{
  "num_key_value_heads": 4,
  "positions": "learned",
  "bias": "none",
  "init": "normal",
  "init_std_qkv": 0.0245,
  "init_std_up": 0.0245,
  "init_std_down": 0.00346,
  "optimizer": "cautious_adamw",
  "beta2": 0.98,
  "weight_decay": 0.23,
  "max_grad_norm": 1.0,
  "schedule": "wsd",
  "batch_tokens": 65536,
  "train_tokens": 366300000,
  "max_steps": 5590
}
Each number is 500 + 50 x the weight over its row's rms, rounded and kept within 0 to 999. Layers, rows and columns count from 0. Numbers have three digits each. The size before them is the row's rms in percent of the matrix's.

# layer 12 attention key, 256x320, rms 0.0458, rows 232-255, columns 160-199
124:502540641525475507504484464520611451466412566498551521476512580537499595492495522503474513542450468600483432449501513523
113:522451541541445494417468573470470460488467548510497543480478485458513506469511542530465488433506523463497517535443459538
115:478443462370461455576498428589538511423591532406537442485509513631483426478520440481501544497466554441509600430534542451
119:487475487515448529456491473512536492540579528538458512548518498475536438548495425453555427477537500508523469444459465406
105:487524528476511427412547476359451492549339509509472491495474498520514568400452481552544513541429488570571475536519495519
108:500492461555548509506416514448603497439591573597461526541540543495468534504536454447437499550486493371466522468441492512
116:455506524457496545484499568471499479581509537441547549551507548536447395526596445510532511448463380510496413601473567575
108:494533560469457527531596537446460399488520508444451507510448492491468482515567530501458475477433551424396511526456524499
110:534504487515513464478514572525537529410533429467522584508544475509530506500479578534557455495532527502544476500560522565
118:534522550458463540466534453582415517508487514564491454484566502478461565465428497502490476576459518550528462436465417444
108:595524551497540445516484463425498519448404483518418515512457501481435525521517497556495524542444433536529537584465508506
106:493394471458510543560468508558459511502486513544421533447512611457499503508502498503471440542507513485448405467479496463
103:595475480537528444543503495498444539475500481421531432539509474514531430517486458567551570576508586487443508586550454560
117:511499497494489441610515536516482490490637439436496428515577467528520524519497500500478531423580586390492589471545584480
108:596478486508562469474464502546543455508452500484548581460541541415410437511463444499488475480564475555434473473517480540
109:524447480443533480519437500573494544524508503531472553470524482461485445519450540467483385522511454548548434492448480463
114:510472526464470524462455561469506459526434453497527494456432551481487538507419487529436423440444509475509459628488504589
101:469484597494474494512452508551540505428460463403480475501518523577528515533498544507541517518515540400562494536556576473
109:537539494507502447558473501466509479449431466476477485507473481517499550565540497536485492509473518376454517564501512468
110:543449495505519481596432564514568475411473447437479500461465577566414545518540575550468449516463477457446519595499536569
121:463464417449469480464547456522438546547492502561539467479442510432549467431445465494609441452518443539444507463417526431
117:467497560548559516588413481506513555491578482493546388533553453505519452607540483525538519489548555388467645522559565528
113:438595575517454450451482514498652502416528549465406455538545392471559528540513520554476493550486513437581596477466556457
104:547553579504522580521454547462476491469461525515505475520460487507533561518547518509443518502542544489500515547486470533
# layer 12 attention query, 256x320, rms 0.0485, rows 233-255, columns 160-199
125:514559471516463523502448544570501532503499457596521468576516564503431513516478485478537517539589533554529473479487512452
111:507487474620556529433509481438522486468512549602448569558445388403370516455581515651483414490551508487509509545400404484
125:563472445479523568472521547564450461522517572528485490470416502427319501452506543505391548475519492527517378556464514526
109:460462445517441449453460617532474522497507522479522601471522493490568443520496467430449450502495362583525550529472495372
107:551485464509462468457507484451513524455476447471589435542564466498537512488413438498569474539481517478493575551553594496
117:503507382550595436470403513563542527551499538483587527510501380470503635454526632517465503543404558536422499487403541488
120:518582454494484546443531590618558487480535597409560488403555543531462556504431523481508532535462515511463440490524582504
115:544502484514457510499468517501537544444508586498513475513466438491432523474544488517456456474585468514497610544436472474
115:506457516512541546420480534386559557489505474409463511544509510537531435492584497454512548458557540463527439426569427387
126:343502449472525561519406433545554450567449559527555447551446478517597495475561523486517454456465444523499507541553535393
112:457459572513505480565487532528538586560499478520507462452486552445517464577444406511607517505540526468427518495544493569
106:502518481490590505528487441472501593498525497551530517505453417588466470574562528516422475484576449542498449488477506456
121:522537531492491483523570499486522461466460485547460510549492520561503482582623560494435557532532522449477525497555580579
109:519505507573547548554435545443496532581465493439507447547552586539530568507455446521561453575397556570526419542513504525
121:561596538481494580483442392484481521583465535475476434499535438546598534459577531511519522423470532527529493420505439499
112:480498461408495500515409518549610550463461617415461474452475555491513486508605522416548468468504465551430449507500525504
108:582514478488537485567450553590501454528517561556539458498478464552494519442488462556366442548572523502450593540467514467
125:509580472499451455482565491527544516496471577455530473582457492463464436384476511497553452504507541545480450503501522592
116:419456367393439500546535652604543541447519526544459522515532473508517437497471383481609450527596555577518423559476563539
130:551543591504533471488488568483408466542533473492501505471545536431447372538498558477529470433573473497509482449557467524
117:455528443438555523524562487567485492489482521559507480524512564523443510417531480577447489514537506528523464548492478376
119:545577422449416535535439405452546504469468520450526533510478459516516528494553495511367506538552471516516591532618483391
117:469495442615478473498445452523499556526536465391562431448657528540517494503536554528585547535471396563492569549526514401
# layer 12 attention value, 256x320, rms 0.0479, rows 192-246, columns 160-199
106:593590518464414442532443515524487497534459464504551515471481534472493402529424498488496423412432541430586617491477516458
114:458521562473565502538511525563442476496543493512477514411458543504416503439540642454532403569469552507450427540494506429
111:534516447596604495479621503530471557517536501450434537516512449468587491462570489553587544508492458474602541493548525510
117:403510464455550452477507429495520476503486582587571595575509493501391515539445522420526539527453539496463522477393417481
109:533458517582545566435490521476498484469504459407457499461552481451601589512568423555571582478496475477451533436427526551
104:577445434533455421511506530517579457458440460480396532485499498460531460553486523543471475536488419477547474505555493524
113:545493518449492447525478351471544507553458474456572463614516501487433515505479509392478606492539492591371534435505611572
115:498503507551533554442417578532481465481537472493578486451535512510591520497521448568533542581529463537515532502515482396
105:514486433591422463457585522519489570462468507590510437529468488497503492468494463652510512576516533501531346496453501474
116:441558529539571457473532468523484529489439478430541432586432492506486423475408404543500407568450472554567425621577519475
104:545408506392502486483501437445481562393556468541506515540565549523491543513490404456447463526599478525436498480483549473
119:524561475573592486478448449518552527444438480580555491493498553454524476454486427626478575529548507512549555458575513399
120:583449516414498478414388528501535466462536513464537466492428632489535483480520418582479473510447503555605579506429472494
107:567446514468466473441394516555497467498507488498391612475566565459515456601481456409508506473454494499448491480518518540
106:488509508590495470446517490561582458540380467474445431444519545506537511539491605474516517443497546554532606405564464429
118:537538549526471504570539451480459553506503483444516468551524485541534544417553432498360499488593496503494574510559557572
115:474482530493455494495508597524529404499476359562524526455399480517467530635474571505573490602476541475481475512493486513
112:468488531483559432514436520506595447556456528573487492470433542538463469570416600484414370541538499460388582528543423499
120:529552420521453366482420551519483439492469538553559565544436552511470455510464529438555519517413435491567499535387413490
113:646441455456491547560495488520476574499512471456481555491591569468534534486478403494426435489552396516505540510545504528
108:538532528400551454477455594486577501504457459466473508409537466490520541540491563469512526507554374470510655489559468468
112:408581514457438434529497464529450528494492515593489507584539569518410469522538534396583448510545482591482446511517534416
120:478442457573493510527533493518491478527662419554482512522561560458530477392582487537489508507554616522590450506484465418
119:416424418429505579496512521483484509475507466551398533448576540492457553417432523448541446582517539569464423558521535440
116:462449473566532492407536512520550461536514604498463509485552500440616493610450483437571512460494365512571536564547507525
119:399444506310523521397429520500420455455472491472458474463478501455502466589463523439558474524468444471392588516502513436
112:433549470497382533487519454503448415484425464484564568442557492505394508513431650569522471479462546546508410511425529423
114:533422558462552436471507586479476572555581597492338523419475605459447410500581477539390572493474606470499441519552538603
115:504546537550564497542486462510540607456461554560541491523429506510535539522473591544551459477629503461407565373533451516
110:588514511568530498497528570566563479537511494479537464467478436458580379549479531576512464532446516531550468515491511471
108:495500527575540478498460446540593475485497480538537435530454421452546494591507562372619580494537484524500513445480383471
112:501425517424526490509612503549440563500503453508491451458545539521492454483524532536477388533467514549512420598621523547
114:462534581599484490518592509536422475522420521464502511503475443514532527562497593416525488566552492546424510517576558532
110:408419481482561481506545407458515447571460575481399540478514555538433475467507531502434524513444478520407424516480511568
106:547600472440513576574553395512402478536443452535519593440526454439548518525455576489489503435533492436459547547502543535
117:563473481594476541426481593489483569443495599470536533469632557496496504554533412526449542548537541506496538460516534513
119:439460404509464517431514440474506511486499481383608503528534473508423548478424474538505562515486418570533434506366540516
117:539575511502499591538491499548496514542529418509478464453541543446532614485586547491524558483564522537471630485573475490
122:557476474543482508584544615524498458555621522488404588420519503465525477381430478510477350550461492440512461624519482560
111:582450405570536458463482578544510462463490550478534604511537482510508538543465480467556547517411504447611445479465472528
118:451388437549460502450485571550604490456518497402436457514578472487514533561518443441593619519497513527529387479462495391
119:490506429532416545481508454424495527438454439396531458548546479456426479470492522628535566502486504565551450468429582450
119:476421578440451397548500481522507449562465457460573491486448475540438479567520577472464555581480516560465500551481514433
114:473544523636567410469552452515488557538430420559549425532434501516526471500511534460567552473549508512497448507592550477
117:504513495581482525542533396478474508513477557491651516563468470524447520446574546392515629497536582496528431490423517500
108:519489513426565559538474449458509532436472504504479498488507514533423606448484483568451536539529430487344546493463600494
117:422569499447478572576465458434576529586474557603434549550435485503490520468436603495490458489466472506450547529504480458
107:577455444428385601532489584474501539471511474407397536549557476420477532527463462518511420517453531499456443506431506524
117:463442556536481505480489504482532502466544560505491420561473545502473503428496437489333442465482502502344559486487557514
125:467520483432512612430521526482407532466550425505492466402494502451524529512477491697533386567445440497475557524470499446
111:498493470446381550552485508455490512524539460525505549535553566561455504548576532467474532569545495477470530468519480580
112:549574490557486636519517566462551557465460491481480441408476511549489519443543609540528498577519541411504420493543429470
111:605479436451515507465461443485584596395495568516448429558552641369523484443476408562525485415517465472603469461474532509
112:473545435513584481441412525468456523484472535611606597539531550523452503511555438480480574527550467479575494469513508493
116:632520466454446579571520542564523550477496447514370430457511501441548540443529475476476458453491492479530487505442467537
# layer 12 attention output (transposed), 256x320, rms 0.0481, rows 192-245, columns 160-199
112:488490421483530449436529574551510528491384578458401569608531497518523490460459534484512445510495443617504432494441542516
125:514545531545518504529470435541470515429482478537552464431568601447475505455419465524509514628490491511576451503509454551
116:441497488470525557439582490497567461488623506426414490469542467466522413463538516484518439533537452415401522549442479569
122:453608523519447454537562403392475463567543454423555531430584462460510373456486456418486499565529458467515561357527415600
101:497432553547564480526453481491466520500538427473496477436409511468553465522510530485499485492483515421462571501489553583
092:533394508520455532466535559577464485490511443469494455498515403521529509542510501575512418429468546485442505561441484497
114:430512611491538530542491559533482488601528587582516462499470548511505527566520420507527528433461438434521543410503477525
122:541480550486543493613470507467531469520524572551488379479436555510382611494495600577576519527559475479506461440515537549
111:549448430535461485486544423473483465456563512491496570559533463528535425473490507528532418452523504455452536533494437446
115:470414452479493478545511483511530443461530451511513529523475459527441489477488483516511472610503479485507470536440456481
109:457586491483497466474498481439509546433489495518589599527461497510511547582505503455416581537421489453581462508508506419
108:555472496511563495484483535466536467509440583526410460550495580615535582533508529618590429543504490512439525384491511540
137:549543443483563471535458571559475456467549470496567529530427513488539485584460609464512491454500500502482573418475536452
123:579477496526526444632524454533388546482488459478533391507465510516502467512411571519514548444482482476487461500534513475
108:486441543580503571519476569520498499583422589448411407489521516420517528521474511524491456533538521501437500498520503540
105:427402504482546537502484605605486541473490541572469472462478509479536595577495453541512502482487461481499467496439566502
123:543579539531548487503428380437472491483501523582566511453540501489490564505500488511539523539483482513564472465578544491
117:498499537501447509471508524520518499432502477513524434494482541499409571504454485543494619582509536549516421467462452405
128:525543479464365487503554480425487476477557471494576580553494478452534404487436531413461499478520456564497485425483509478
117:443584404510527493510520503599493533548530512455440510536415500556485542520431585498472519466393347432483540531453505612
118:534550602534524508443551458480482480525490561442508445489557523509519500525535466461512510553425534535434539492515510583
126:363609480526500468593533425488421495484445448547526526455527528451495482516500405461473512585379410520564533462515474533
098:539475409513500468478453555510549501493541510540432436539517432514546495445492524538498465458479490523463452632526485490
119:472562423526438526527559457484441473431534362478488557559508452428466453479540506475470516596407476480542589528437455546
125:605451578525434542536561526434516461574547499447463453484481389498496482425541553442411516459516467447484485519471485458
123:542485512523451499595439503418436526489464439525600500475459479482522524507466552442412556605398496540492535524410466556
114:510459417485439461581472556538497525578408476510458572493508444469464532445517528492464449529553440545521484442460549556
119:547425537477523504539463515562459479407479389510507470493472517451493437565462472563488516519535455537490594578559563456
105:417573565575584575406568450421498477521502579454471589437497595393524433486579430453501501518479517481512539482502380506
117:581387601552530488550571402534468473521471519503430441526473540533438496448515485581535400462502492517464515493505467560
115:509551544575467522500543398428528545583513534514547352411566497481494479452464470564528462436488580451517487492567457462
110:487464461476460491557535510576457531460501508496490421505482476517443569570462528522470475558511471548507480568482531461
123:378477531578464505559507427507450507548534486497484456369560501450426499491488488515493504532492439426478493504480476535
124:446489575512321469543512512455537445492504392462534554444543432416500396503462445398393527587540533504471633525484461492
121:425527439482514549466575495586491525632443544482479569533489532536461614433524560513467484531509487535537372518458500607
125:636425523529568459553510602521467535500480538518428478407436491499502505545487545529534514499537463479473556428472564527
128:561551497500478470521527464474489501530573520527543564490420487491440527470464549524490552376355452459548507481477495495
094:392487440534552570553509563529518483580467555487451452532523571554535522535517458506560464529465457470493485435501528630
102:571483458503519490388435438625485492468510423565464451599466522535532490401505527555497581443540490513518404634488476438
108:568560452497467458434556437520490533480525528431513501517553449467487454483486556484555440468566528497467510443473501491
127:469511397495459489479468495457497547445534490482501476537525450473548462479509567538456488421463423446490571497519505464
135:513426452584488407522487495553512551476483459469456558482428472530473538513519509514497339436334456426516497529520529544
132:399511469525418499500484522509473547500411498511513412451578531587502515546404454534488478493499481535384546485503468493
124:438457496487549555433600511453565440570589593523396521516506492474520458443587455555533453495540452452513447550514512466
115:443535503512469478477562451504532525545511531449492544430588577476435408517478485503490429462562518447484467477543507538
121:497522571529493508505476448572499577464469506552561543446491608552514565596506457515499528548436550434541430413489516527
123:477540539526415602443571437491459413519494471575475536500574534536538477452511439469442558531542569441482536430437418474
117:547481406508530496558443438537440535411491434449501562608415484479525500471518532446471445420407455432532495555525527551
127:497417666512438415601431528506501518419551431567569402457476514511490532483437459549492533470497522508517446486548469423
121:549490527500464418619452430533471505545463472539523498430423486557490644506383582576452477463484549473498404511397530481
118:349561521489467489477520502472457502486535557553556537493593471462421541497462455509507507418517493554574457488558491490
121:492418437533538526474543531573500579549435500423443558470532525475472526518500486584481416576562599494445543480506496617
121:553465516421531456490478486476586522460480543430533577656451529528582469526498488523478438433525551510549530464572519510
120:443552500476531462497557381428467451507555531569597524447489542466465491503538502509549508525498506522513544412547543467